Weights of a small GPT-style language model, trained from scratch on English Wikipedia.
Size: 11 layers, MLP 1728 SwiGLU, vocabulary 8192, 65M parameters.
Architecture: LayerNorm before each block, rotary positions, no biases in attention or MLP, untied embeddings.
Training: a variant of Muon for these matrices, 478M tokens, 3648 steps.
Each number is 128 + 32 x the weight over its row's rms, rounded and kept within 0 to 255. Layers, rows and columns count from 0. Numbers have three digits each. The size before them is the row's rms in percent of the matrix's.

# up: layer 3 MLP up, 1728x640, rms 0.167, rows 296-330, columns 384-511
# down: layer 3 MLP down (transposed), 1728x640, rms 1.3, rows 296-330, columns 384-511
# gate: layer 3 MLP gate, 1728x640, rms 0.169, rows 297-331, columns 384-511
up296 097:114068149124141142145138090134117115056102129078153082109102103117127119126154122052071139204123074125164093180145094196113121129158193134125164136058102122128103074139171136161080130133148133163129177156157094152130104155107117111127133133109136144160088161114092073095083107195151198142147068148127140122095089101066091153115101093155147136119106150146076126157133103165151142122059
down296 099:090097135129137165109158156223139158051120148130150038094087092164157142143113110118142099119097158103141134161071114194134152165191126156125121192183135138107120149075127123138211082154158141155095147065129197097095150156148150125139140102142105104213140140140115112110017112149111104113085157161125105087111104104100139123170155125105206145088061155145076112119083157132126150080114
gate297 099:089203117154168112158087140086123194118131169122125120089129139124147111118141103140135168036111158131087106136123150088161113161152133165148123181159215115122157133171152122140115070105092154082136089123124136122141189158157137151127045080126147114157109106084077106183195111135159117134127127152155161095133125131155152140115134108104129116121072106089116152180127121139162062087120
up297 102:113153113156157154123118129133159141118131151171085123115085115152145152147164095109148151117125090144120089124183134153134168146188148174064167169117134118153078109113125144069111114120213147097169086170136151158103124146183096146056101107084165153072192145181143161132140065152153137080076099139172152127170136169179114111137102176128162109102158081125148154046182143096065077135102
down297 100:101087146139118163137127102164114194094143172133136059119156098070151131124158114072129100128164117139096165145133117128172098182110168172099121104119138064196084073139152132105143161163083086074160154110196128129154073085082121104032051134152158180119142111130084123141122180049101187104076140119099171131204169140067127102139124088150160152138154103138143125115125128148067163085127
gate298 100:164110141186132174091155054123175107152140071097150100093081134099118117158167116169135164203121103159102148144110158070177167148130085102082113116039080148145199094143077148153123138159195167071145108125115165110142155164167131143041110093112108137151118159194221113105118145092153102148170135140150152157136108142086095187127087103085158202077090107189112112060073183118155137158127
up298 105:179096183182137132202152133059122112157128098115157193112129113139098101175100097180130088138120140093115125168065081177136152098179169105135097137142155154159145095119108066135189118149104139151128146122166172127118152130109124111105129114090198101167137103162174081091110167169077129128113086152141113152092120105168103091170150142151157146117176123123107121078055106149167063064095
down298 100:172123117107111152113122137147195177157136110099097114142144133097125080105076145097156137130140140174146135110170154127092157152172085180190098101106130110102164152172105126108166096146118148127122113064166125100137082072170133167118105146121089081081137142182149174140096116144133109161134160145096109068136162139117123116117161123182113081122095114143120139099083120099119189145099
gate299 101:067145135114121132073101137131100151140116152078073107136069108099098051149118162089157073118144153086161141125171127112155163103160152092144137141155052073134093110157145134153163123143133130116168135118156065143094125139137142093130156135105175061084106081144139123078125138170096124084042172098141159145108070060098097196143148116111139094155110091071151172155125134076132131135160
up299 103:112170096136103083179162095159125141113140160120155122106103068135095119082152115157149070058136131123175068111131161151101120145170089112124108112103133124133151080154119153166164174150129149106164107124128123099090106090110101129123131128127097137121121153091116117117128105062181081149135101116144136099090144176164176116097176121099127137109149167116200102102146119124118168108111
down299 104:119146136159131101102074132120148061188120137110167151134101136115130116130172152142108092084163132115153093081151131130144090161104108138110148079105124042120141130131069162140147130113155169160149124108149125084140082128122132166134097096124084165110095124151129120157118161123117141186078054145186148136123120139088136171137135172143127119168125116129129076129095149101078105139087
gate300 102:103154130066083120122084129136171152167095091082128146106111133102121124065139068092114090059124129107156163116105105119119105056142138113127139142107154181061128116169086125134104138111186158088094156131139169138122126119095113138116130148090103121083179127135046115145131121115143116126123075196087106148096112103112157188139157113099097090086069138151083112199168146091089082132111
up300 101:154097093145104088120177105134109127113102112119108064069110162130094109116190113143162175166122121095143096123130084156099144145089141098104144157126116146138089166170104183148136151134095116161176130115131066139142160114161112146198133068153135080101184098146153126132076147170160118155103131193168094149161130148140118146119152182114046111165125146153148161133118141129114074094106
down300 099:119121112167133117128141166110139060076156133113125137144116149056118071182152153151160160111082124136107106138110072093101102154072126142112123142181118149150111100123123135137126073153147103166118093093061158124129082124117108142149208181143118132197130084100132077115147130081150140133107132111155139123118128107086126119103132090130143126092105217124131155084114116160180146048132
gate301 097:133088133157087152136127140056119151120157128072140225092129085123107173203134138131131102150112099038098139127158122118129135147144130094173146146090170151118146089173168155122132157148084184111160140072126164047185133172078169181136138134065132093106128078160084087152160151149097130137111117112149092110132135115117097119091112133110128145129135124150117131160092173095171098106099
up301 101:220111115116116146161133162139088106150156182150131186063139139156136144127140150134157120120126195151106117164106163144147115079109105109154181136127134144133130132144145120060113129141151198137179135118204123139129121124105171091128162140085104092107100144194075090107182132115148123147142103161122107147101093120136119115155136168117098083053115131124143142135140132123163102106142
down301 098:111131144169149092158175177122123173102107209134121138111146089118099156112076136150121110120088120134174101091107121152143088100091090110137140164157099156139134161088087118132118109154112171122129157163165128140114139126169141134077135144101163105135149103111135071069121101111134051144153171144177140093142178082148177098124157136121122119153104072144114196101106125122153096129164
gate302 100:138171105061055103106130127141176188087134110082113140111129148162116175145097067158137103155149139089147146140130158113212046168146142139158094202114155122103178132202094093074138120112126150163143100135118117101091111117126089122124093145204112151161157119032113115125133170122112062169076112172125143103131118147156109172150110075067097170151125122120107179131070084120149156111156
up302 100:083122152149104195056168100083086081108102159083147120128093187141162165131158128101171158135101104229132100114078129074100122145178139125095125082129099151170078150096145127133114087132093130146186113156160152121167090141105181160071126107116126108092126121121096095102166119169121142169164122114155067116173109153146130138117070128201076145110127095162160098139166129168106131167053
down302 101:091163175155137172166139137152148109079159150084138108143092159146177067131090112153159151102129227109157135097142127108092066091081087150118122126122103102119123163131117121149117159107190159145089075148140144084147152121175147135075154160116079107169161128156130154160111160119082149139127048122209084129152174136102082133152081169198077143114134068118127119177181151134039124097117
gate303 096:140105164075195185098099186152172125190106140144167134137135096096119142088078149150144148084141084201149127152165122142101104103120177150142108108086052091126138143206142140124058140130187105120077142179114106106137202145144126167116111146149100142098125158180128106066115087179133176134076071188147123091065085117119185092157140167158143144141089100162048085108128122128081059054182
up303 096:089111090168093128104101120127114113092143117161153121215081158174133140119119132115131124162210150136155160140150077093160100100140070108149121165132165098136099120091117081115069127143086137140140132134145150128130080150118136145123148141125117109120152125139134138170121135127116146147166170121143023156138112122148110107181198122147091129165095101134116112097112123155126201121138
down303 097:176151130063107102160148099100148066093148113168158129146136111134099124087057173119067065138144156173137114086150093163130161134082122191138100100149144144107110091166169188102078107128119105165153153172126147109168093096109175120135191140078133163144157107065180198110059094096115095147093191122137085145103142116160129108168146158106095120113154179128122081083097058145159167069065
gate304 102:069097119145056114158120098117108141112142142109148183153130086180107125099116099119072088146108099144180140124107136062133178173141118057109110097116125137147152128167086141148126126135096137148070134125149153120146121186148130142174145175100141109161165125169118161176143166150162125117114109155194187170155108172146099169153134140178154130138147122169116143127147176118065097133177
up304 100:114165142130153140131091165142125120116096196213160173136186127133114119176112146158122121119169195105098113198195130177123124172135140144171128105133155139117100066106179122105156146131092189176134145122138147124145102104117114084086136125110114155124103138047139122100140162105122156149139148106175136123131131053167149103108085125119157183106077150085085056159155114175187221156055
down304 101:145120152186178136158110132171103135091147154132072118143086100150118144211097109148140126121137198102134144175060094141116178162143123134133187139101158126099079109085166155124069194138137151120160119135092149137159138067130090112140087143149136089058137105069089149104129180142137068106115122144149116057126180088203171182123081118144137152150077155082091132149103157168104129127136
gate305 098:130139137139117108056158099109140125057093106087092159137094109114116147085149135145139138113150137174134104139125182080073143172168115171162111122200132110082172092175097166137078133097146154106128083145160140138210154159098078102091115116135097144096107113093113095142152161145174139124080122165108096189135140112176119134109144116117131168124157140175117090133136100075118073118102
up305 100:134118146061089136106089142117142166119080134110096152098142150106107127114144063121113140122115074131166199186151140089095110169073106141174119099129145135160128165134117104135149128118106121028184157096152081108130102093127112098148153086157103139129131125097130131142139124157128101069101131101110130131133134147128099147093121105146168162181146139090079122095135168155156142121119
down305 099:124137103143074164123108122080092125094138192085087136127128165096143115110130129139108125078175122135080103163174103140071124102088124166156167159202171044112116106128107143122132174119128128125133181130153129111180123077112158177123097072121126181118148122176114130184138073109096080120133144191142125162143138124145160109098126127175197164111198126122144048142130129158158139140165
gate306 100:127150143126145134172093026114205110138089123121140155179143157108150083170120159172165152174160147144124057139062136104108112147141150075140153038169075164157145113142145105004096137116123149094129167138107161158135076134166105152122110106125152109170135127057167125155123090121107119125141109076168152124104152112143178111131124119098173116109164141157122097120105124113120102166135
up306 102:123141144114120170117129154107109125080166057077071119096124137088126166084155122210127156171142103151135144110158130115075168118145128166180166137150137138113122108090105094126076124139151125185073124128149107162118111177088128184116123145086116087176126145111132120104113049156119095102185110146086143144107140101154102108088107150090193159161157107121119202110133111096111116113140
down306 101:143157170104103140098132120078126098166140093098136135122098073149159110111162142103125118197131153125080119066195083126131095100119112109065106129075124181160129163130116120130099047123158158120143194119128075186070142072140167140183105176080099119093180173146149134132079176158113109112117119146150179134082117166147097132078104162128062130077124093125095141165123178110057158091142
gate307 104:149077110112142147143099137131126173119063134145146137185147155086126119175044174131117138133185109155100064081111102103096172194153204113128092128066150087100149091076128084141112152117103109124123172125133128110140153122093148156141174057213078161105134136138115160149117158085124123103165123167117126136082126125210157111117111090074143171137158110178182090205095124071165181054108
up307 099:085151081099102169155142146081089126115160149152127090071029134120154081134142137089160084111106159115119074158133164185120167173097139128071191102142173147167159158092130191071179217116086135098035138141150154101051134116125150122080158142152141083079108102101152146125130075171121116087150165118175139082127151103078114088091131140089081084166155139162121133144152132103152174179083
down307 100:129160120150139124170105103101075102093163127110106143135094145142092150100106124135123067205137072049090071133133193107178107216128173148098118103114127148230146159163084197120124135166093145089114159113121118142132157163065145150132130077114162063156130092118119129135140102133105157105116155124114161175194146185125140140137133121104133078120151173157143144129088110134148142053088
gate308 101:079116128037154172130132173116173089190132106139141097062144092092161129126140056171108103134094069111107107139067142212135134088088123137112143133110125175162120145099152142171095163134164127128127142176155101125143164205109165150121072112157134096076106165103161043163120174174138098034117195128110103188102132132080124083101120122120117123131091166126138187110109110135159143145125
up308 100:110132162104139135111095095123101076123159076168119071116099141174154097148090118085120120178110120121120124119098106148122121130097111064157180136157139151131187178095134111180160131164161112098148124164103142078127128173139112165093090138163133129109126181082161134129137212140110109145126180141166151143136115156161155151094187164117099164156155102130196189152099187147106169152088
down308 099:135155185168130116160122163152122106109155150122090086124077099104133136103113062154183123077171122122113185179091127087122174120091098130099151088115153175130178185139081112141124123129109145104148080139101097167151161129093096118114122151116209136122114130123107154066125082121149110183170185124132111139163135126153187102102157164166104140113054132131103078096128105083176148142125
gate309 104:113150087115106122150178154157135165185127122145106128155113114141104133194151160139118128132166138109156113119125168116117182140114165146095171125137143145141211098139161131068145203058157110159121108121134165144158101130114093196148150075143181173126138130074170136133055142119150112101146170106111172133149136136090179084106189062105137128139121103140127076131146122129108144137158
up309 100:162142145108151144081099166111173093146101130082177109132121181087159140163094095153128132122107148179080127140123146167096058099154080073118099120124110170086078156101064142204152129142148158101092129075094094071114120105185124115104106123117088093136153073132033165125192089119087136158124111105086151134141093103103105136172158145177134135149102108150123145057107148146132122198122
down309 095:087141159135149131121149131135153141187118139120205105178144165090143156155124091145150197094105114130092178145119064171145107129181095158119145122164146119131115098095128094212130080116188119139167171122055106101130067172118092137131111126139146162167148164143199164111123109177074167163084126093160114114086086114066176118138114123158136095092092102143037188069060133123123096120082
gate310 102:105141100157168142205091120122135151111118162115122080173116111188121141178100104076094135138092130096103135110100116133111171153069123203128146199120187137127174116133131109103103136144154115110156089127100119142162138160161122110074164141136127143126122139116113162100094187143164134105113113083166123156147113085154104226225143114153172138101127090129108138171142153168159113120151
up310 103:126169209103114137121137103127097104106146158109070099138208110142150148139096182139125139124078120102094084091122169086087110101107112128101064217095083085132121112160141109119106161142133100123084123110119172070106068172143121135149078076119144111115155112127138121124124105129191073157150171125094088119173120091170125206135102080109158095172189141140117099178125098143173115127094
down310 100:150112101141138136152112128153133162068078144140113114158078185103177158118101114115126136142070170105106149159119204141136148101115142223153127177142144089139092121177129135125120123112133147190117107194129158086102147126173117112152093116119098157100034096101116149151144133131155126115177151153140141183178103092142160157108131111108155182096172183143126164184131185112108120115115
gate311 110:147132113132134155153068090138079159080109091151118044104104143060099160088141188130117114113180135125173135122059130128112105126106096126117076094104116126120139128097137194131131131071128159144088085159125111134138065145089075139192155085146150124129152135174123156105112129075077130154096141116127137164143099121184071071114092156061156110149132125138104140143088157137109090162111
up311 110:101162084096118124052088079163140151118119114162133052169113224136115157170144176166150143166137116128176169157112108144149160129109094129094117070128083147111110152107152132164124089100134157149099095178137102140107119105149121134135165088138107133131156135156162125138082119079135148107118201129093170170154083159129101087098114104098135115111082118091077111173072190140125131068090
down311 096:126187164108124148103096074161103077151136096115123089152056137101089143173127073155129105121097126151136112146107145146089116157082087110155132095096107203106193093175157150143089093166134131137185130168127131092101124175161130056156122132094131092108096108137082082039102090133131112162134105111170121112189138142077155090131118169148154149107141112144119146080148140148209126090118
gate312 100:125102108116113174123182098181194125136147129089100167076120170158093121043135175098137115130169127139130155065113115105110147141110115134065118078154128131142094134169142132114180149089112149095125171138106111119163154109061119135128218056116126119120118152144125177118119125126161107127167118140154154143097141137081107100177142087068118157129093173125157153146149139108147117168060
up312 102:114138147156105163193127122109157086135076147170077124105150090117094152133104138147142166134099104134198143108102150129106174164048108095103129119152148123155141042133164123142141145099113125126130130147135120106089130131105163137171139087139034113129112152107113171151087178177138111097142135086126094151159112132128148144124138122111129117176140178172124142097156178105146135096115
down312 095:215150128113134136167153125100112094120137112105137121093123070074034107145130100108122145118092096119140095137157124078101115128127128158135198163160115135178138073110100129131135115146084136096149135146167127073159155105082118102161141127131076145014134137189095147116090132134119116098100083140110145135132103124112143069065182211132094166138137138087123103104111139134182100109158
gate313 101:152150129085089174170074121120167142197136140128123140149184136109157157167120111167161037201096090069107151133112187145115090121150061106101135103158130147164133137094129078179103176115058179175159135091114175156104179042154197139106128161142145181115107161122075164087114085146092097139170150125097149085098109166126121148139086134066136132093148104114106145044121105120126102143085
up313 100:093049140146132166078207159103153146084158125158100115163141126128151135142109170163150086160140156125150117132141157172159089138101115091111081072116152146082074109119086161126188131161116133142169064072120083113149176159136232093156159156101099169158145180150096142157165114113106152091146136091147167097106147147117138169173097134108065141075122084174143160097137098138092159115154
down313 100:156107087172076114095189142138151145124126103116122101101166144102157082107129161147100153118142127126131150099155154218145074125088108140168118132114155201145102118164147111138079112153174168115093110116122090130140104123079125115143125104072075163130130125100089133119098135161137139140099117143075146113081109103080113081144052130099172111134143069115139116116105077151150080059136
gate314 097:126134137106129137099149156139192126114098147180153128110081119067131172124104144078106226106099161139173145091171191150093119158151084134118108097094166136163145156122118104091088114143124179111126154124086106151129131158070132129134138116125174101139105130089124212104181082143108121104130185126108094115116102121115145124159096161124171198108179138170145131109133183112133154115179
up314 099:159101110117133076190116113140160129080116121131136113123111145082145170140111120126182059146113148127165181105164158127167107063102105130086112144089104134181121176069169155137157162094143148123115066052121114168118129143106087123181172134116124108175087146114099181179143198164186169106090166126159120107132163083120188131113121133080084150101109134110134129143096134165080136151091
down314 098:157179092150140104107128117164153127125155118114138119137108163127077161123133126180163113212172094158109134135140127116084140110104114154147144086071127134118070167048118118162094102137191120128117122140184114114091091065119166080193173160087173162148114142164153141140142131072142105144139149118172050065189160137142154100125143094112095176126157133103132115176209124078136165153130
gate315 102:212138163100149144140123127126170178116122145116170167108117069143135143123105053155050139222101118079106191120120105086114176115103124158212180159133125121174096129138111129088135156118114095146136144122130160161095111132071063137154071151105148135157128100158166130145157158118124123108109135104097166149120126181154163114123174130168125156167100117115145148117131156081096077122127
up315 098:096173156158102138101156122121100107104134105139170124096129123112084186132100143145146198202144112140089102113126139144113106100200075178107141167133161074147097064106147122125085120113154106127064084169129067084095145115118150076108124169159140137109032127124107127131170136090105070184123110155136088129118129079097138146154135105157129209128143110103089076116121099167183128167155
down315 102:070116165122148126100092151108119192128088116164132134155065172127169141111132159168127175138138103134122137098159130086081110175113166111095178091139085162153250128118145138160141141109155091173166115146119170214166099123132141092163129075147049136170126142108140164077176110085094153133153093133127147137082151140179086160123078125115173204094132092112138089101124071134131185094093
gate316 100:094104092058182050098129094077181106177138148079122129160159143156133079139125133131175092146110080130160119070194095131121062143136123093182132164120080176097146146172086109136150125113153106096183172179112127104155138102149149153077080182167126149142098075221096140123130051135110114154056123057086156161150154094093182141111079171125129172110138114188056164147125106129152149123095
up316 100:129126165166074134167096134137075142091127040161094084110109081065058134132159143126129153189154194143128103156101091150085154162193116116115135062086126118161140105096083160089083132119123133155120098090123112082144074141106136086145119131126149126083115098086120133138125141115118158117162069157197139127171109094082119144114170122094124127133118121131112146121117162207081042110117
down316 103:097091157175125127097128151145122122124124116072128136175142096103124105094079140153143121167086138119133062118179150150086110218135091127108131144123162127110096159131122074167070105138084112063119091123119076153092178112148167125118110106168100163131124119121146140146137124108120096199123106193121141148079127099154155125074138121154129114112086123161116151118097198057088097128156
gate317 092:104184113125094136055114107154127104104108112103048141128154160137174122130113133134134146119145147132138088115114187066145158104091135116101099123108126088117141141181069153156110130117122079116168063154143058097129135055189146074096100066125113092137096121117174120163135111159127102060167045163090136075089093091110154183103181085140095111137188162150120173140140124083177128144103
up317 100:141172121128125133082155142161096131173149072217125063078118068186164124108109118198172141136134145134124093149133138116152150123136141112090113143093141183127186119100138162180175118083144139111186163122140136065063104126136151143099071155134121143066144119108124128119120140149116087142139197138141140092154144100112119109138178179107163119108127112147156098157096129075154131116139
down317 103:125141127108174128172136174126083115183154105109112076119110132130147143083165198108138179148100123118023130168133086156160078133136133130157100121109134143106103087117121104125092083133119115143181169110168136161119119096166134127080124095111098160116180142154095117153099161132110145185134086131156153188144131131165140102177125159116148172133129084154144160086134145082114151113123
gate318 103:219126144126155148118116113083156087144166068158165140178060133131184081181154134162192104103077083104155182145134186146122130157092157112125145158182095168131123129095162161156105108110135141166138085176143116114126095144116134113145110124088135195124148163074166110116156140150109112095132088079116155148126140112171148146139150163155097122084118140090149092142076101133111122129143
up318 100:191109140130175134096110080146156091123124103152097156128113144093140158139093097078118133136144092137113145141069162103160077128058141163125149138099105181112122147107124205106144141129120087174106114093138110118146115182119144096222149076100184085131135115134106141111114117119135112051126149174160136103098183148157090145125158138128098175162094179144150114204097133141163159121113
down318 099:176138135134112106143115073109187111148138117144160158099167105132130165151053153156102113143088139102117082111109137189107114096104099153169135157083115116135103175075157156088119097139143107153188140075084137121174110113149084180079174152170148044162122052139136189116076131080085106126096135172133136145173159093160134129130144165085157200136148096101137116115196170104108142177064
gate319 096:113141100147155180130146128140137144131089136087098145147158184147156122093129116078118094135104086072126132117142091110100125140175147136116124122162167158107119113102134120092095077122130094106115089124156142144170073136122131148138169184140104111146106165084158099153124106139157105078202143081096165141177153166141140118188107156121095123119147158154128123138087114208112159106108
up319 103:170164103143108160120124101156133091120107156166100114088100062148176128152178068182164091151134138127130091135096155153168116166093165151086142132193130113101149137110150159168127153127107103168158155137181110121124144164115179134053095097170175136146092112096150171107124109120139109183094096123175150141093116195142064126173069093100132165116190126120132179144153124115138154102102
down319 099:078097076164112066108092082112132123194091097134125108146116073118099130121171100125136099111107146111116175146129130165109174105059131107158108079153138111144126147185050114106162204159091130112151138138106109122107132123129125098021131117127161142172171137125106144076105143119138149141090120153126133101117149150074138081155177066127086133089134105131142158116144109142104095114108
gate320 089:156131167121106163129085090147187149141108146134154132104110153131182032140128142152098099120125143136134045126053114116113151116133108169117111116116179067152164084133108123167071095104149077205099192108098148133138129151191125155019142139134119071126078153127191142152117155082081077080079062151135135125160087154155080106105110160112211135139160175155113117163098119112129192127106
up320 094:092080117073170114138088112056196167073159083157085155151113125115108132104090162044130147088068117143150111113096168181126170141083072141131112141152078131143135128082121177124124086078128108100156123164135176195114114119153143150104137124115101096130148127093061106143155122160104127053098156141131106164091161133108101163078142077153143144134170118159095134176148078144155120167137
down320 097:136067212169124147093126156119127138213143195124139034116199152176100086138075081142179123208138097163122126128149168178127152070133132128139147091108108119121125156196161108183123114125194138038123103109111152117095177178093137070107135172122068134128158177134149133090107172102111127075118073165140091149134171109163150138138121159114140170172119166116140159151156105117111126162146
gate321 102:117066148110109116141104176185139139108143130165132164152149151135143093127105120116136127092163108195058148162162178117143126146185072071102091124122122072092099125023151227111153167060097157159095141088159128156135084103131162094221148115135184118096128076170132140110099159097107196112126102085105105130107178109102116081109101188118132129133145137089101125147105112187155138092155
up321 102:142136105134146135156119153154069215114134122117127120106116121090098103135145203124100178084102125079160119087165041135142092102139143109105167110149099126104148183203176097142114117072112129108126169127091141120128131110122184157154129110138110150121179208124069135110124158151090104171053110086140074145155132130209120137168138060135168112128116101078165150183160178161115137171137
down321 104:171160156184104120120116136138141169054064146108116145086103109080121126111148109143059102102119133056179127063161056169113116155114143087191118125115151158114153115143142120100098135140142101164138119093118125129098073081163119144095205103134186103097130078139127154074099152152100117141118155076127084148210156110132078148115154172164161126184144127124051125160133129147117080181148
gate322 101:149144153103122113109090091152084189110093137145159163084155098116084160090155138141073169190075074165145085159103197176169155210108085096126164102077090119138097076093108141183126114179167153155156120108143162114171134161178099074173133077044111100106149113070217157106096198128127124154086141176121113123140131149101169113152125152130105124092162102095109133178110160122116142145087
up322 104:093128056139144153077124131144090107084140113194156137140130142138161093154077110125140133160118116126140091067153147093147125139102108116150198111076088086153151115160113182178120139155121097143143127171184114126173181068099100132120182110060092111099088131094156139147139171134187121171100142073120177144125103177134133126145150144122141070203145097150132133186139178225102135178132
down322 103:119117145106129170110097163111130096109153078143170111096177106132130186174138132087171165102064171092195179149088145086133102135096119118163126089073092156145129121133079139103136068077132166078153099122117156132135130068092073107096138117104097138133138129113064075164103136138172097121118131089166083123097113145155053102102141084151107106096210118109152149120082103136111119157076
gate323 097:095135157115108105108139120103163167117178110141134124145128109100097139073119190129164152123147152128140106119137125109070193183146082126101101134094146097117111127142124136123058110113136158175124077077108110126175103123176112102055176140147191091155160083142145142148114144114126089192129130123220113167083126110150101078182064128151158111149136203142112148097185138149121144073133
up323 101:188149066165073100127101176170117112110112186196099136142112106095184104107147143154148191127168147131119168148095055123125082135158068050106067122147119171097192142141087159106092094089106163124128120107071138080122114120122116145125164140170160165124104047100159153095097091145157108121141177145131110145154118150112121154096081119134120118158126087142181140125132101109117127079098
down323 104:116098111132137187124092121108203116171150144118164123169091138128121115148144163138142174109105131130149149161020195101087131179168123117093087132127153170129131173136101139136089110172113180125151069159123108178106121134126146165071164136117200122147120129146115127168136143087063071156090086138124135143098145182102111123060141113109080092109172120142150116102131131118129135114119
gate324 101:146150097096132115125104176118151148126146073122101097081114103177105087086191105181063148193165154115122128127111123120103138090133122142104212065156158155137170081171173122114167142120109052101103124113171155112113093169099103171177106106106146153137136108089125095121129115104140086155119149118112124143101162186164180121097126141127111134113117162123139128167060099119082104109176
up324 107:128106163127107163103138120114148134057129136148121119134109084156104083092081079115130141122104090203168154167110129182179148167085126152154128083059079104121144187087145156076043159111170095116109138121147174157119144151161082093139121145133131117134101145189086103144108120159137098107160079113090123136104175106062126099075120182117134086136128075142054128101141107106036092116143
down324 102:137116148095085186129115099166149044157184183130119137171133151116184084158133094126120100126050152122152100070073079082149107184049130147160081095107141120142154174113143193123092104130137116101112081135105153124136147121196122162119137144138118061155101155148125111058149111147117157093098163046109078101172085131090071139069082094108095141142143088126040128117101162120104151131105
gate325 094:207097167180239055097161164140155150149130146080134100137119128110118126065117151102146042126122078020135094075131073130095137179119138135087129131124151080119147086146124118148141155111131119147076120132128081076079087116151128073084094134166153141174115143108054118131163099101160124124095133117102115073092164062099118196117104120147085109088138115120109133078086070132157065157153
up325 100:099155123094116149176111065117074121114152154116113154111103145085124068150094161127129150159177124139184113176129138117181142143094082106170192123192107159169105102129106117170115096114172136116152188152119142145182142141083134148093086139105095131087136163129116150111099143156125090116171152145113161133108128197113146077145119111144225125180114158161137144083134115081126146098165
down325 099:237148096143097084118133089118102095109095146138125118156116115176142120161114201109114169160148128093171118143105112161201148153064148106133197148143176138159135115179171145183136137073128188096133123138067116100106140138143123078168149195170140140137150130080135139149080162101153125146142106145123094128115166110126124159142082176104145134090176133116126146135134127094061146110148
gate326 099:133090134146119131132152185107108117114118094132178133103177175091150155149147211135143086094104132115162119101204082139137131126211130139098143132133120136073132136104157133104188086131180146132124146164194172109105154106099191179116116108109162085172142180150082182117088132157181136106130090144102095159129130091133148111081142124138100072162177188147140162093136157116077165147150
up326 098:120145082102129117078132158199166124118101125143128144150154126060104138106142130118135189125105153122108166156140155089163168151074129092160150130117100090172174183123094127102131090159096126113069100174127105197104094172119122117149111127127167081109145173103114147166155122111173075138128126116142111211097163134131121135042141100110173132138115120119093092076138144177087076090148
down326 099:076113201149116185094120137131106151111140103120160108158079108159134170126149117157141125114118180111135178099079109164136170113122125129101111125035107152113109110146105151114105095138161156153151090102140109161082126160119074128102212070082151169079130148088184121112119076095125128166185188172067159140125184103165116156100067101127068165172183126150108202049107126096125160142125
gate327 103:108160142090164183125108118061115176163173074155119188100131134145156152081090100086090201161140181171155131151166176081130145126103133077131123154084124164129119151112126173156124092051092091180163104160164137133133188167163169109155078050146171149147094159124171138066122137155092102093119092184152125126141108095180111178147192134130119092168121123142065094121051129103158107139126
up327 100:194139115108123062107136098125123084135111101096122108182122132139130149120060171089048096145131087078067091126133112119122175080117084134110156118151133092163066105097140152064130178126166139149124148132062111174120134143165097167159151132090152080128100092138075149149144166227175136131109146138123128127123126118151107101111111065098112126110147148114135120128145125160141141148095
down327 102:191153166140077125082122165083104110134159088098155105127157133118202129148175168062096176105134133148149172080182107070148113152160136141174179106114164138139152204132161137076129155209151175109128147160116160134104076190161134097122124107150114112147164154140130161119156181210121125141104195141151104145138147154155123124099128111146126057122091130129147101108154151176120158100145
gate328 104:124115084171132101129102189147102160137126093109155113133090140192129138143155165161119137088129101131115135107137073128179131182140236146102186103130059089155139142156078155108122113113142095145077134146096135138115074145143138119112165116133114212142208095156143127184108136106115165145152149103130180104117126106106189135203150063121099095049179144134145152145117135126152154157129
up328 101:134147172138147084168077119118086139129081129180131137100123112141106122112119170179100108141107086142179164105131127135185183175086102088069114202135141095122095157114119163099156124147123078072113107139132156098112182121103151134093189136145174154139160152123122150120075185168156139095155073178118164070097065135109137144113151071139102125092126143161084116101126074126097145145162
down328 098:125168133114183155144106167127135105081063117100166096085094106167183116135070121042098093134125165122141115109198151113104186041153118081105115168144123152119093097123159088183140131149109164173144158156158131151123126123145093109119107150178134081097123152172126187078115166153120145089149067068125085107128130097068149114170155116155132141161054088112083153107097145054105121109083
gate329 099:122140113110172111132104183140091132130118051112134087137153129133100078110076115027200138098151126113137164046163138154161131142109109128101065068119174099169121162150102153120085171130092124118163133100202079122144188115090152143079146103099131083142095117166115152112138150137143146155098137153209120140062116147095068199121062094109066110072118109140142148103151052128080153143173
up329 100:108105118135107153143146158137139131036043134121185107092190197114126116138127114132182115212150131146081140139115112107146121119115120069131109133179089158125071151124075155156157075124115111139113096160216158154139121179140170133127114159085152104127121036129102147171088109100069130141123159129133087054139165170149129124168154139137110098163124154145202113156084099156155090098160
down329 100:105076143078177149115117075081085135157080131179115099104110117099178193190153116115120177126111158138100156114132143125101128166107130136121099122114109113125118159126129160127071090109117088107093203097123062115067148145171168130087078109178083175079177120157107143181146147175093135101152038128146171046061106158147099139103085123090115129153162181136129111185096091119106103165130
gate330 105:118182173128163142096127122116136180082061177138134133096129091142095110104186131170102109116112104148145173111120062161145097143113119081110120139145082094125116129184088130154112096109096100041129125159156121138134135130160096121147100109111152110135143122129137151091147063169140102172130216167150077141166198120103150154130171168159146076159055127098133078140138180116105130100145
up330 105:082126140161084096153179154122087110082107079093149132188111117172100090092153152113098089169064185134151147146160128183126115185171113150099153136172119180160091110113060146155146144082086130062137126173141116114096164126104148103100183112125166200162138175093144127156070149112083159107132138177117119136114177059106132110159117067064129132171073135088145166136124104161162125116157
down330 104:105098180129084128115182154134164111184102086116124098132176149076079085121067087147152135181093106132103119144167119102084188147169080191127099166158108213138135076116140120104145137116127122096110087122185120105202142146147091143096143187157123155108116151139099179134123167171184118136150148111089098181153146109104124114142112159149093140197069153133116116157174167134171165129182
gate331 095:154117121159133136172073184155140179153131087124115119193128128140132135106158105127172091116200126151104117142163133124158103106108129130124088141139089125205137125021129155154124138089086117139122093144139101114139117132121151119158126091118106161095172088116103170149062129188165145140132125123088116068108177132129205135132176190109206126125150112136092144098082128176112039136142